Each number is 128 + 24 x the weight over its row's rms, rounded and kept within 0 to 255. Layers, rows and columns count from 0. Numbers have three digits each. The size before them is the row's rms in percent of the matrix's.

# layer 9 attention value, 128x160, rms 0.244, rows 60-82, columns 80-159
106:143125105137088136130107132179112085131126141079143182134163128124090109120151193121130152143129159144137098122139119099102121068139134169158127154085133134131204172113117106111115157109158125153153138119121151130165137146130136143151130103
106:144130076117153145118117127114122066112126103180121160127108132145164114112141194131132147093124129138149131105145097164134145126080141076122124084120125104149174109122122130139114123114105104117082146119082133125129114141147117152058104131
086:147115110143131155094103083128130148117132194111122130118132125181133161154157147141071094131116140115126112161138190114116136122151107127148117158178116184111137138111145106096077150164089107149119157108135114105107105125101127152162103164
107:092125167151138133104177122111164094124159104150085162117155118119184107123092109111152141142114114120103142168122145164148126112113129144114138131065137102073138120139129141116138110126164099142163120129122073113136126140121136123165111111
093:092166164109179083135077125142115122136123110125109125107100131110134120091126151131185114147123100130137144108130152127142112073143150201148146140137129141156143138118138113127153117098077162063145120152154155157150157110104157154086130119
088:121110140140153124137122084138138090109146104118144155164128087108123140146143121084127124135133126105131127107168089114143094141094141159124139139138180159104102149156151133110118105101169122109157135140104096113187176152110123141172151129
091:181159090128131098082108119128136121145143105107106163113170119105144136149097127147122150182109088115144151123129168121123150137145138147116131139121140104142145129152126146127120107122119105127118092082161113146137162083079161143094122136
090:156183098133142135167133155114081083161161087139160112107141132117110157153125145123129134085106149158149100144089102117140108136164168094125145118143132130089103090111130088142141124101143114144115107137120118153135125119126110161156124104
091:166111173143090130133146145090107151084090127089093109130132108133128139147105125134182109205103158121114117120132110137107115162088099091158169151136136157129147099120132117125142159134133120095132149140155149174115121098147149134102090114
086:108140145089117106158137152168119162136149151127157178144146112174150094126100113097138147115102145144101082116099115144138134119156148155101127125176137134137078113126116138094152133075064120153168097147072111109103096144093107156138139110
098:150131161128141088123101158155198104169139130145143128163123117126113142122132124130141139139152139079136147105096139141098113128100138132114092164139112176117103136147081105135127114122127124140124165155147100111176116114140121082160120131
096:152151117118133140145098135127117118163100135151085121111138164088130124150108118131090125129138162132147084184151084138127132123152137137117099161143173122159123165091139142099118126137078131185136132197129102113084135117119191115134149119
091:108112122152112111143093147114104141118144171135117139180108103113118108134116112155101153128126117141110145084133126119135124077134179092140094129144143097136180149118098144136161127160114132111112101147120126134158146091108157156121142160
100:128118130092102157133085130169154068129100131148163106140134099111163111143144095142165144106158148127140089145146164120143129163139129102171119118129097119092152097119122150092121130134156110139110108136107155166156108059160137126127148101
095:125091104161105128109129130147149122108171142120126144108104116112109184180121146174107098130117123121119166111139168155162118122093126127110164142134157142130123113160122118145112058141146132121102071103152158159137051113147073139106143100
097:131122152104117134134123145097093102141100133128131173095091082137100127191088142124087164100151118116093144166151092101100083137125113147128156104132117131152129090103087094148148166145154126103176147112109140179151135153115142135112130144
099:141144138115150127161133105142153139159101072135153099146136125121160132092115153109127103166139128122139126125155105171155113116103137116155117112118165133158135147142131124094144118127096147142132089136075089165067115144134140126129124119
091:116145100132081097081122139149130098155103138105093177117116145170131144129132146141190146142108110169118131152150130133075128116103116123144131130116148111135140160126157114112100113136153128125147129053087123131122133114146174140130145109
095:078140129095137167138116133130120168120115156098196179156090149102154149138112102129139122159133102128160163124143144158142132163100137158116118153112159179108129150064143105147125126110137099144098142080114113104141126133133141117153127115
093:121112102077151132134177138087120052153148201133151119138116136145109084123069133149128118158183141124146135098150144140129124092118141108085133172117120138117116108181119079117131111149100106109081128122127117133135163105133141120139110131
095:136110120148124149128105133078144160137104162131139179152096097104131163101142157108120103086066120152132109168102157127104118131155104135109115153117070138175098149148129141115153112115142155172175117096087129145080144072105146140125119144
097:125117156115079100124105169147131105116179122139106134116123099122142139092122127140076138094115136116162158098151083071122125150133114110132099106121072188122136167142117163094108129123125130116178123098069189165111137122134139155104128139
098:101115104127114121127173139124109127117151106111145114109170140102117105119116152117107142141103131133148087151097134091135099097090159182110128166130088108098171159129114128131081138157127198160113170131143119137089108116149167111125148143
# layer 9 attention output (transposed), 128x160, rms 0.224, rows 60-81, columns 80-159
102:123135149166120144107140115138120156125107104143095115138153130168143146162123095092154077103158096121105142136149121055102162156130119092099120114117137147122100103156123140118138112112137150135136148116107108080140143085165106105132143108
105:117133104131108116130106105109157111134125124089109106145159137143135151133154107097128082087169135116121123134154136166123163116134107141098146125084089134136135159121095129160138139128132172165133123129170117147116141087114130139186160108
089:159106164151154123133151145120115125113095083123128138142130106135145090125145114081140135166130127126132148154173110156106137129126169135117126141080137103139101100128149140175108134113146134136122130080101143105128095142117159112118110172
108:143144104129141104141103126103117132142125126161174137135118134111120131138123114138121119140168135153135096100124097090108100144129128117152092145119144143169147112118149120171149161127091109124098109145132155104124141136122110127100118131
092:113113077110131160140166101140185077062124144136178101091184116136107157110103113117127120127197146165134139133105108151113130143123156147117134153133140102115161150121124094102143094102135070097123116130149112134151111154107111128124153120
095:171082144114083134140132146090135123135110137152121107122093096119102155115108152169126166099119096117127166091128102134155089114155126146091136128134136173123132120159176103150132149113113132140122125117132098168143128120103087132105174097
089:147147070094138140135116148152092141100082144169145143113187108137137170123121134127126138148124151135117183123088078126097146110111107153161139102099114146096135134132138154117138128120152143049121114136109141112143124102109128116073156072
093:121101119156127119127101154147129156130116137107132167133098147127099115114133125109153127123109123141113118137140146125117124129171131090147132115100107147094126135057124164105090094156112160110116153111125086134123108131096141127108152154
096:127138151119147130131125086100124139111143119136136145145085177141100144137177165120110075150148113102128112092101143105148145143148099147119102151154087099134142137134164134101126142148094164136128145132144189088126135142158093130090156106
092:110136109102131143129136142160166127120137148153113099149141124154091134161101140116145104135125106098075094138141126153112122164112140133124136126165125145122106172087129149197115104119107099148072084141051166141144102156121124140167097114
099:084128132134113125148125082118136133129175123140183152149107136108144129139107129152116177098133156146095124126100160104134117149196134159123118117103123131128104152101108148130127098122110113125138113137166124114142161096143136120118129124
093:134134102101139117100107111162134109146185163121134131156133165144135156100131085135150085136167144108143112142127113120113131159132130101127152118156125127158134177109136145138077114098135121157119138127133142125161130109114124102132148164
094:138162101154127153121171088134123100104085146127107132106142102099145131118107147109101134089149125052070076129186132136111139134120098135127084107106135084110146116129164159115159120160166140123128133109134144134124152090130161126094127139
095:169149047138123095135088146136116106148144154136141110101130121091099142162120108177137168171143141096125118112118154167121126130152126096126098096072107112136121139130111154123166127160147123111179102185108123135123110130097143101085162203
096:131126169153130106110117106123127151099082106123128152112120108142160176146084153111144134125141107182120125156105160119105122116107122089094129135097119141119103119112125159159122119108128144159168097152143149165106143083137150151098158088
097:200127129157142136112142086096069115103115091123131145127146131116158147096122100087134128127126116130092176107121107163157090098130155151131116131110144106126115122090168142123146104131087124108096176131118133125147136139131114142117117061
097:077092122070118101134190139154122115123135101132077138109115156162096120147143138115143104115151117152155126118136125136147142099165153119089126113106113139124104113117145111158103113105152126088124152142104139099160130100126130104124112155
095:133109131063099103126137141154133144148130119160128118095109106142136154149126123144121069129143154145097147111116138125111143108135114111129186151140145082104129112138163079110162120092131156133133120118094088141177120121092142097132159143
095:134156100127121159158129110115148146134113143140154148114109119118111090160090154171107174123110143159143136087135162110132123119142141123125138103086120122135131138145123149159121124123148075157064100095115137145137106152157100158130145116
097:112130130097153139158106125083144129123120160142106114131110125129127125096078094113123141086097084153135154128146148168149135111142131126146138140114160137154120109155148159168103113122152139134113112141186152093150171121148145114096149122
097:135135132143109116096131116148136107089103134144144154115151144091167075134224167145139095145140167157126086139140129126111152125138087127123155115138129102167144126127152124146123123090136147147146138132114130125140151159109111141124132108
099:132112153131100116098128127090133147104106171093118103130158104120108173114130136143138157151117108123113126136110151113139110151091134079141145155113089067124147130175145139133146138134092168109127162141125115140171122130124140125164120147
# layer 9 attention query, 128x160, rms 0.205, rows 64-127, columns 80-159
119:126108096150104065157124126115173160121102180116134137109103100110162133159157164139114146148121130120090163092131108124130172136158137154126149144114087117106143129153127160113146148135078122097107123091136111137097080131130132131107113153
126:128160138145157126096064079127137174096110087122164126088149124140125106144148107098155081115119144108133123120170117087154134124120171123125076152138122124133143091127134113175119140119123090131176168146154185114140121139138142124133145145
113:125184144100126132179091123116142120107132160063131149148131122123165100113121171142133167156106116128162133154163133125119141111146128118153174167111100154170109152101145114110129118152121155102122139113107122109136127130102169110094101124
118:121107146152145130151144118079154099156158157150149165133177135106107100171089129105125126152126146121124175157121126089117147138097139169104105077141109106133156114131129127164127120115132146139110146155145128134129121112116107111101176102
124:138124120151144143101126113092129099138097093112098096143152127119157151110134128130157132122147136085123118115184175134122131141146157139146125084099122168170165117127112082152129165166124151124129202153097135104152115114198165177124096109
129:121167150113130136120088101082112177161143113130097127097120119084144134151171137071138148146163151147153098155120145115173098114088130131111123131113125134104095155147152101128154153103102132137132080141180090147131127121128135135157120170
127:167085117162101104127118092134152155146129151152145151165136115131107132139159105130088137105085138126156120155127140142106124092125153106160142131154127120122149142139109100164137111114170138120114135150168137106053105158172129168113155153
124:156152153097105096149091185143119130147137150127129150132114132134112133132164096105107125129123125090133150122112144098131073145099140119131103120138133111157108118165124169185091101150111123118157105141120107127140128139155128154138097131
136:102111123051139079142128133137113148158150166153139054115122120151167124154136111131130139162099090118121115144146156114117096108119109157139125125121107116110128158126137104173171127157129133073150122109123095139121132177105081135113073129
119:110131134134157136146120128051145121125118138110137078102120121093110090168137122172086097148122155163148118129166144117149135091136121082155108175150110138133130102131132136120143157166165071195111103122110150134123100153166121112165139151
121:126138116101127118142130151130112155151145132140116104163125106156091160149147124109139102099118146082104114137111117134144127129111142154101165085198088091131119142165151150104118127132085138106112139129088108131133132112110179129135150144
116:194123146118139161147139140149101198110109151127139107124122126052146090128127134139098153133080118124107129112101115120113142117151125139128121096122136095133170140122131135136120117144080149138144147116089116140166137166113129126142076157
112:101151115120099114150134101128105129113140096094119144086149142125113099122150148124194184117118087134140142141120116133118200122171100128165135150144094127136121108132122122133109115087146138132115081099105133127121119154104112128119126119
124:101141152142106158093156148119129151135141146143109112142133137103141131154139114158119138110146130108141104091066082117174130143107141094132125189097148138136143126118135130121132098112198134171122122132110148137137118139146168114090137129
123:110170080139175121142126136119131129152124104136104154155132133158128193113162138160089122125135147103137150136091106115127117140158127128105138124103130173067148147125114095163155143139130098145152116115129104147130097146111134127097130130
130:136168129097131136107152107115119145103116123099102077144101140162134107151130122188094116141170133130156138144103102170109091118119128167123069113142105076135104150121087154132130170152118119138144126134117128130134161115139075145094102102
121:124106114128107124110158081167139142117129124130172130090146148117131145162135126070108153126113144112096127129132097108080094138134174106102120143113130132146143090146120125161137159128092158122132071151115138134144122131127127135132099196
122:152160124108104146144123132134148091121129148144132147133115124136108114135120161112110115116110115171077115107126102146141162123165108130082049154134116142120138087145160136197143125107137151097141099135109139149113132103150158123119157128
125:123118123109102152121131122121105140134123156125161084143093085144143072074127117197100104159139105101112110126113121102087124145100133119112142141131149171132176161171175134164107152091112149125132103171122205143120138094128141118174116148
124:145146112086113106143161104094124117085117115144142122139128132132128151171143135105124167096111122118174112138148136114072133139093142170121095197124123117129101154118127130139125078109122096149101124124168165116152138120100101116140099135
132:117101162156115146130088151109158168115088158129123143102132143148169139096127160106152144172155113117098133152107173109073129097134128129137134157133144116100133138121163113135119181119140143123086151113122149108118128111144125109066152149
125:098161136135146120111148071105095102124146142089142167140080060118078127125147184150140150125118086059135112119168149116106101157117134139134118130149118127167090124130141101132088177130134105161135116108162106136134109138119115136117138129
122:114149117124117170150117118102104106129089129136123125151123161132185100164103117138096149113107107108108160117139128123140133103105094143151131138136152121098148093152107089111109142111129164112174088148150122156126185128121170137091173105
122:138091127155164156127133102129158133161117116163121049078147138121121136114104142157155155104134148121120136140158088141148175137125100101141150127118116083106149130147157159143128160143146132161173148132088135130127119132161096096121123111
121:099136136123091148108178151140172148156143140131117104108100103105144113125124115129168079151110103136149086103127138088162156098137151118125136120111177136141131164117119122099137149180095119113104117092100164108108131139124118125074112137
127:137139129136094133116089151173131101126096165169134132088127105107168118146125110115162119148158106116129131160077100121164109115133117168126121150137112159140056146133151129108097142127162105137106114128100164109161136160119137136118155117
119:159162074122158085126117143128064101128130118129135133182151101154136109094124095103123141131144153137149122136152087128102143131123129085153176161095141165089148097133121112132134123146123098127123124160088125137124137099170122080164133133
127:090142155134179127119149134148092123113100135123108143135114098107171126122122155161108145139133109139162136113116149125116120124096102144112132112094100130118161075114119125113109107121106119103097111160124122112091133143145148128135133133
122:101113133143080129105099129103101108107155134146093163118148086162121116173104129154111135124125108137131150151143136092115124105133144102111150072158128143123144115152150135142183104148100114144106112163140175117127161110099122106103146139
117:130136114154144044132125112111117106125122158149137145094137101151149161099145166113107154121106127111115167125127124117183161118113135144137147156083148113144117114149127135120150125163093142144101138139138149133102123116148109107119092150
124:167119131185158163097125114103089109141139182161116117136089121158112145106124146116125103134111123121104132155120133100108184128141135106140153146125149108133085159102087110135114149126153135126096086131156113148124115132146145108118104158
121:138086127114106093111119121111170144155155103087133170162132119133129091155082081146124148156147133151109150160130171137131118106138101166151097139106135118123161128189099139163104141155104123123081162131149118126112152118109153147127140134
116:101152172115135143110101123105117189106135117096100157102112149112149087140107127161129154113125169141118133155149137098120149135125114083137133102117105109122138161154112162150135083132131121088140175173135123158118114099099096091059109148
121:189141175161100113083152102131134108171078141126122121101141139152126119190130119132139146133120145147138136126142129143149102140109123150129113115127131102136155140153083112126117121094125131069136102152138127175115118115123078119120156138
122:149142100111127093144138147105142125102123149129142103103098151142136106125103163182128147122110154130135142097124133115141135131161105129137107112153104137152107115141145072085117095116098159096085153117116141146124179188132116143160131138
121:059168162087106114126159149082098137136087140142158155164130113153106149108086075120147104162127152111139105118146097132131117157109119108120121103098111154128155108121184115130140117108176133097129157135114159110095131126105123151129147124
124:118128094115152161146120161122086084174118135081161118117155136116104181096103095123134143087129125120123132082118200150133160127133162116092121083117084140120146152153120141173111116107156111121161089102146125116138129158187117139055134153
122:134132128146140167114071139095109176122100139092109123103113084131132141135112140104145128123125089164117167114119118130098154146140120129143169131120091134179076104141116103140128164164109140137149137161104135163138104109095158104132109072
124:117157127135111127121145135153097086159180135133155150158120150094110119118151147147092128074141087118136114136158129081131130152127058125120087122105126155145113126106135124136123112151110154127051115124153105185112167119166141109132129151
121:142134146098078142123146158159135100104114102099092130152170134129145087115160110100104191123102120125130172182130158136157145128119106145128136140100083173095140114156175170136094139155118101163121121131138128149103134112126137109136126123
128:099137152162150110134122115115147188123188120174117113095134147111145155085161102124110125140099108150131123143133166138175136137118156140151110135144146133111122114101154114142111076132137160110127100157125111130109118118125139088140117129
120:152158153118116127128116132157113130127164147113101091139092142139122128129120097129087153117091102125111171153141126116126111141166125133140112173113115130181117141077147114191142139170134120171095187142082106144183120100117102144121153133
113:151109160125152143149092109114107148121164105176176130128169158126129093121124168139115112161125152113086128090119151115091141181097125124158145090126104117149135131116108167136163121099077104141139117105162132122123167126150165170131122078
117:125136074130111096140111133136114111130121160119099155120138126120116141133135113149143080163096124113117142103103149175109152134085077119112111136139137147138118074127119109158153099146167132124099137123112140135165127094156091151120177130
120:144134145101175135104102108124177132128114171068111126128147129123129142148135149153142106121108128134118133132100123130133133137171134176092115113099136083108099144079127146114117114126107137109119152111113103133096108130141105151181178159
129:170127076109149164164132151118139137143113128152062158131110132140096105144118099094125126125140113154108091117127139162105141158109138113179115097125133091127122109114099118095130133099136173150127147152178143112147156140136105122156098198
128:128142141126138148160140117140129119144132134140103119115111127103149125108112153112097068112109142118146141136152126132114050130111092178110132122121077114182181143135155113151121150164152116151102136119143109133134141160117085128112154120
121:138119139127145143118115170141136132154114154113094148133149093140127077118123161097127124151167121169122118172109106176130087105169116150112104133141132127082101096104162123166132109140114154138125085119165102093120116157151127098109132150
121:134144098157072113144187119113136164130142122163141125095128134129137153122113101148142128106132134149063167143117130168151080159154155127099128109173110156124111122102124127141106135126145106112128113079095144104063104168143139104149109123
134:166146101116113134131148144122113146092162109122137091089136133149104115134115124126148116159091106152165123097108128131103119129134134154114160106128122103156137113105152146112075154125131116084151143134156138125128135092135199081146182137
123:137133123150119122105161062139099122132132117150152145135140131127129117177129151129122083156122139101172140141117082146108123152137110158170090147155088135147120168154137119131120120149085097125146124177107131095151124136173153154128127130
122:109133168154096119158149159117152107088127117141115109141110140128094124105121120096130145123126105104144110150190087120128119168143143132117059082119133060113119152145163129091127096174127118156116129121129158095120117097092141116119151129
119:163122132114097114155158150112111113137130123138099119143143124121140113113128094131097109151148118127135156067165126096114111089174141123156161141149131108139108137164150151084118121138139117139159103171106128146123112123168083115118133093
130:172094110119140120127116131144076147121145138136140153132140150137099106158136144116098168109145124144100109154133134131120120161146175129064094084110117118180162154083133102080118103136139115089156144159101153101165143182130094130120125112
124:110127137142161118106173138132163107127125156141137115137139170103139164094106139077118166145115127134115112144134135132066144121136098113157101128103146146132114103157136112104167150130121136110137111147115141132108156123106095121107134063
117:159140108112118127149147117137138138085137132107130147136124075114138161137065125143095124117142135095143115128157184109136168127104117106132150153161161135129123101092131135104148114175152097050153096109136128121126107131134174157109110106
128:125167095138142157132133140166158137104130095150110139141143140118118155170090117139150075144128139114129153175100110126125090115118137103141167144117108109218134133128126150140114140105160129108103141170125102102119115103087160132127149092
119:161160130131140097108132126167097128158131092127107129085145095098151099125109115119128085119092136110103139138136155092142139159144118100137112128145123166169122131134115124129142134101094150115115112075170125139157120082103141155144126156
128:168104127102158114109111154156100119115152112170074109130123096116126135149149141102082179114135113110126155102125106111154130081144135135123094084136118124095143105118124124113104124173136110109165146155124143167128106088120131164134143161
119:176125150106138090138148126128096137133109157124145115132133138116141129123137102132110121162144176093096145101119103127120143137179069128112131124083125124138111152138136107096099136108139135129129141111148152082177173111149112185103155111
122:046124136120147136114100105109148128161091171161112152161142108119120096140159154107126103139117106153118131142079140134147138168119127101134116099162109122126119130143115090126139116144128157174178126087107149110119113057160122174078106078
130:110069155141145138154111145109114126153130136131076079091119145110121114144121121104093133124114174156161153124124166105114105122124112077132136140122129132162114127102154167158120104100149104157134137112104131134191096151123132113166129152
126:142133097151107152103165103087122136064128149137141137170146183129142121115135132139155144162124121143109134129144159120151086155166123127148119086102166119143137131145113120140079126095122061115162101122118114117143080129071106106137141162
115:116131076122083122121104117105170125109124156167151162138158169136125064095136147134133110104119126120112128108133158152135130141125136112120103093158138110108109135065161148099136154163099150154131096077139121097130110106108133126158121108
# layer 9 attention key, 128x160, rms 0.208, rows 64-127, columns 80-159
122:114127093134145133166128143128148082175115177145114102087097113113142134122164166113137181122111151177161153090130124115106122123125147124162155116116125114130133148107147143124113146104127111140119128112170121128110102066105094102155133105
119:093154158157150154101137157126145137116097149136173131112148097157149119088119104106091107135142100142116144106148143114111152146113123150125114198142135126116099089099118147132125105105141137140163156114075108159123158137143131161135108155
121:148120161116125134109118097129115121095131136093126150148118143163211082133138120123100154094109110125181142140081142120156164119125118107105104131145132173151123129098122159111156153114127101126143093161109126135120089154138131091122129071
121:129105132112104137112120093081111117121138128140130176122156155097118090126125106110173135143131124141146155127121066114084155176120100194117153124161137115128142102134132117141114135096088148101140163150141117164121093149130126109126177138
130:158129165163157143126094141096115123174144096129121163146109150122156138085149101136100112156121149115085115125147145149121156163130174122143116131160099075165141139093148097134179107112118161132137127091105138103104093114148178152144124147
130:128138188078152125129117124068113107130139150123123112115135139130147198150133126111144137092157114143133113124130130153145080141107079109146118151138155100135092146134183151091122160164111148147126092132127156135173085154129165121125145141
128:118095125191108125150112115149124125158122115124155157122135107128129143161123087110134142127111104153105135169105133136116100131098114125169168092155132166142173158131122099104120142113103145117103138138097162139089116194153142162104103138
122:117126127139154120086150105100128151110108164126159114168075165136126149157123119105122133113100129108105140138129151095127110111129160112125137094138116122138126085114153183143132138081113126155125113129104119149128136126135144162124082129
135:116117133124174061130153140137153098144124126125118070136121095119171133167100096138103105106111114117104100125094147124106085148189126133143105113135097158118163116102161134159125143139113118119160113150102131160117116162130119118130142120
127:126125147100128112145091136119098141129099124104117125096141107079123109121155118160102116160122137155150107054129126119154149114110099097158132142141130209118132110142097132109141156134145118164096119131106115138155103149116094168122154148
120:145106149120134134141123150089101166145066143163102145126101116154086130123112172151138111104151117105163159127139130135152160119097149134118154112146091104086148158133148116148130125097128106121135120123159134117146085085152154123156146153
121:118152159123130109143100153140114162168158109158104099110104144120130123196112150137132158147107131130149158100105071112142147140138135088166151103117110111140161167140137138089078123122109116150139113088127130153116147132149133156129105122
121:141118150176129103131137115109129111090137126106122150095134135119106130135150169090148164092135133131128127198159137138139178120133094156136137114135097164117124110110119127125081129106149128114114128096136110100159115128135117112112121054
122:136117087086127153115132142085141101137168139132107123122142162132172140132119141095119166161156149097092114090092084116126130111089153093118123151137133161136129117116120073118115108118141157128147107148081185161105158113127125137083181123
127:115146101110138097110126105130130146126090154128148123138157112151123151138108084124096150141158150113105157148130127132085120105133141139122141163098100169134105170089128089124142134152135153136155106107119148095134083133110086112103161153
132:108159108129107127113120136114127133135153172145095112119141089132158123090122127154083139145137125117150151168124108153094104109133107156132153105144129143157100151075111128187132111141105126105148117158110088143132117111114122145080126095
131:101157146147156116121166120145120131113122118150166105156094153091080119155092145082139129114124136143076090135138105131111117129121124138156141134119135086144128146135126163147176175142119087111106116110100143154171155138101111117082151164
124:104131130151102147164099132140105152119135137122130101124092093091144142127127164064093164114150106178102147143109128099139185124168134185125098126112118094116110126143094133120121132128173165093120140164146106121105122127191130097136169128
127:089113114127071107135149101122139122174111114155122109129071125134118125113126114196122114139143110134108131143137109125111112164095159114114142125158137090126117101146128169148141147164120126106116119133105153128138109110136131149211130142
127:092112088109123092131165132092150125111092109151116137099134131117123134148124126108126135111177148162144129155116115184107107144126108136132120120170167154125111121142090168103097114122126090120167140114129142098162177109190121103154093155
128:112088106127138134141105127154162130122136096099137130118121102137145125124133164096153151114166065097154166171116154089091147156167127106095113136132160103091119159126163117160149131092126128129150130111101146139097119122093142099141159139
127:126073144147182087116172124128117124102143118119142120135135100106122107108144169172114154089118112052185123168134103142117137141122120124149109149148145092134112109138103131132102133165117141149123112107121125098140107109121134104120149142
125:120126111118125157141153102137126144098109101171113106116122152165152135144122104158086134104135137092096128151084161101127142120093104190133099122116134159165126132153112072138146114127105143161157082139100112121154102108153131140171145134
120:145124127174139144102119138097131111164118092102142142096112119113117129142106122162136137130116156123117131138113135139094155136104111134086151157127080130138100152135161122132139131123154152097178135099109143170133186175054133127127140143
120:123142104100125181120157128140171114152141114100136126062092099123129129114145140173118091119133143110153106137117142086165111114114098103133104120134139122137157137087104120124159125112106151163154113152154203123116138130139104139171140162
129:110107139117087145126100128146087129140085150147136112124122160080159118164142128111166118120127141084184133168119106112134117138162132134103122145134131152088122100149106148161116099126137147102090129111142133134159135144080140154112135151
121:114125082167141120114119135146081115124084095097138146167125102147165125141158118141121124147132170143111102114135112105104148101098133112109178123136078151101087169134131158130129105115116101159136157125098124076119104133129129112119121125
124:094155110117146098118114120160079127104124127115117142126130095105154085103096136153170140176084127124150129137121125124151109137133108077110145112132141118135165163160153151108099082105128132155128115124129081110139104178140130108162150130
123:119125159137105151092153154119137138138129138093123133105124105102108122124106122142145164146154091156146134189157095132131149111133148120091184147132102149109133117180114160206171103134116138121103166126157144148166143151188147109144144116
124:108128122133149130124139123122126132128133140177148185119125107108121113126128113129152143122078119149142133121132110162110090120146129155186139121145142157112140099121135127103170128139127128148150143129159154093090117134183130085121061136
127:124078124127135109151086150115123127134116116176134161145130121126106102127092186116122103154120102123119162130121130096131142177132125127143144148082107163122132148092108116165114175130115157136110105172129121111186105174125129113134062133
122:160083120130134110142145136145117128169130130113156120097131106191106116098111097119142179145145159144174109136174148078128147118162124132104130117137141148190156110092138136163132170155114136097075160163120097108107133121110109112155135142
122:116174140130175154101136155104164117091146135146104139165147104099090120120142123115137172141128173131127084126097122096141133155182112103167161111158130121087105132121135136146131075145151101108143139147101108150155172127123119131124140150
122:133167118139085154136149174158115111132120147087140123123166137105110120123156141185120101125110140129109154099098134161103131111120137133138108122169163122143139125158135179152115167144139135066163120159089096179099090136143054088123121156
121:175153123160133106150140168122123128140126149088122104112121169124111094143103182154104128140120157151124137178093112129159161123155109104115113097183136157097135124133167117119147082075134133101127121121129119140140113132108134133178152091
121:137120142163130130163111117120093150140122096102128123164123119146135114090115072123145084125154131090132131132125063104136138158162147105120078133102145108125120128137145108131130158137177114130153172142109125130156112120154117131099133117
127:108132125161126135139100111096127114156161135122133120143115123111095128096110137112105134121104126115104091112093205140134143161172132115122117135111127113102076173132151107150120161094124101175138133110138153142110124154185149137083118115
125:118135131122118173067110125146112135130122138150107105113141122112114103143137149109119136117107114129128151102119122150067127127146111123106130112095119154124074080134121133142096132175124133127129161173133123152158108096132181134132117115
122:117117113111132098110107132116132146121135150156148135168110134156117142114075137142158133127129088134141100114135106128100137129146089170093105141159123169120173157127116148122149089135132195147076103126129119174141117128191101145130097132
121:107121169086121122114170123148097121098131148114123184123164111175135139134179110064161171091127123093084162155122116165130129097150169144142133127116103118133161153157138153097122137179171086158108158146116105149117126093121106129142084081
124:112158116167125102133094123142132150119128134136117115092146091178147151091152157135111136126098114183124080148149116146137090136144175152160115151146122138113175108068157107148093113128139136093142086105127148146134135117132147086092195134
119:154133104093117105105066139144126129161150103089108105144092152155179109153106084104174141108117125138113144159143102127139139137168093138139137169128099152114101138108081114149101136184128097159153157110130101141135179078140087143110137144
113:156141127135128056154112127133120135161143141136148140120143137094158140120114163153134123141144109129108128089118160128128121166066139108125119106116112087196141131116103127140103133135116115129122109139135148107124145099143138114164117085
122:142114104130149106106096143152121143139144148152134104097152144143113145108099115135176091143091163125119137141159165139073143130150142138124130085125134112096100092137114185096159092128145148175142111161138098113118129172147116123112157127
119:138103136111127131124114084084164091171143127118082123114117124133129115128123129100144082179105129163144146153159088136152099135151119137129111095103126085100129133128100194067147137149142187083137125140117114150139128138135090129162142129
132:160090125133092114108138123134121132121156125119088116151125141134109100116109132090110109155173095148157085095149117101115130128106129144203141113152122145160090093156152155147137128136144127181148121114154133121103119123084141121151128156
127:137177145137151134170147119132117127114107136133094114135088146109160145110114130126123096086133129145116151137119071116112133130139059148163084166139087136171183108200147109174115122126115122114102105116122115138104087113083127114121132125
121:113108159115111154145136149161142094144132159055119073138117103151110137147157167108121116169135159148130112130095112123124129100147119184125111090083147100126121110153140090129126104176131180128121125151147147158126066175123131147132093137
122:143136146163113141107128138182092138130143171136126122117184144155122130142110132158142118123157138143073134082123102145148092121162109175099145114098109128128154140094159103124130168146137124113135110120122142101093103104146138142097137141
133:117162113129125096116145160117124144106117135099101118104132139180154135151132136106092135127111129155158102087122099158150130127104150124093162096143136086134076132105133096130117161102085131123117148137139116108109170119159116127205108132
124:129131119128104114125124163167110116124066114149133133147118121127158138112111116114123137172116145129161134171171147153122176167079135150140091126161119108126091151162126122139137138112096125147130150132105172122153109187138142107078124114
122:130098124080133116115136137111169156112129154142089136153109132113096133148132081112117104135091089113141116156131111145155118139139157157124116095141140191180135153128106112103103090068155127107161145120118132141176158126115136147129170131
120:119116120144056114134151147123137137129122145114129133128172142092154137141148091128110123137117098154154150097141127118151150072166166112193143086142092148110081100116120128127097157100101131128140148153105102151138117111118111125113127137
130:096147106125171113116147170124107155132122105142129135147097181112114102171113086156111152178164083117107112136100113139125131112131140121137118110130154122161114135119146129117123104065125109116095102119125142194161110082152122076143124142
128:107133137116119151137134099143101120112139161158134124135132148130141154108125128129104104139130106131091124132095094121099101154126132110124088152146173156115108095150110092142134157127134125093108152118172090092100146138134108102157130072
123:119134113156153136105133100154111118119177105116135117151120118099139131116110122142085139091116152130146113123184155081138139083115102135133130142131117109120137139105086134094165105140139090132132072141123133168120131111144149120121139105
124:099195118090118158128098123144146123118130127120133129136112148132126163169147099158135122143149143147114143155123099119145160132095123107128124149110071096164096171129130164149120150146118107105115151121116144125114128134081121145154093081
119:102153138139149096128125121135138145124137174118135127100143140071111139161145088109157115123147147098106138093149131151102164168106077097116103130122128131166138137102113144151135126147084169137154135125118094123144128131130120111174165158
132:170150137124108108135125130118158158127148117166134127117111107121125116157173116115127124123156087148100145122131127157118170077156141131142150129139135114114165108147136076090098124121079126169131124108129093123185153135119147166150178127
121:137119131098144084093191160116115121156105126132142078093109134127135111120138116099138092145141137098114146164131095132103162150132113127141095105141157112131119166134153150112139135112148159099126129140161124106131123123148119141115140069
120:140118144098107151104122077173122144141129148152107143134179107121134093119138158129104121112119127117102171124095156113107084127133164143154107138134138101135077099119126153130126091114103184140128137120148142133180098125141144153114087129
127:109113108139128117111111101127117137157122121113096126087124152123137111132113109086109138137129174151096136140120145120096138120092163122146105187134074114111165115125149120107130108119114090172124126084119090148190134149126149124147121109
125:132150142120143117166169119112117130106154119139122132134142162180103129109119140122151126168145137169132144169154085106155131145102134152139120106090168149104098137124112112101084124132114073140130109124112142132122075149132078111108152176
120:140112113108113113145132143126178136104108112154111119151173163115126115106148145127143084106128124117112127113146153106152099097114135183133129138065184122119137150117139143142143149102114154133101124101111148123160136125110108117123140116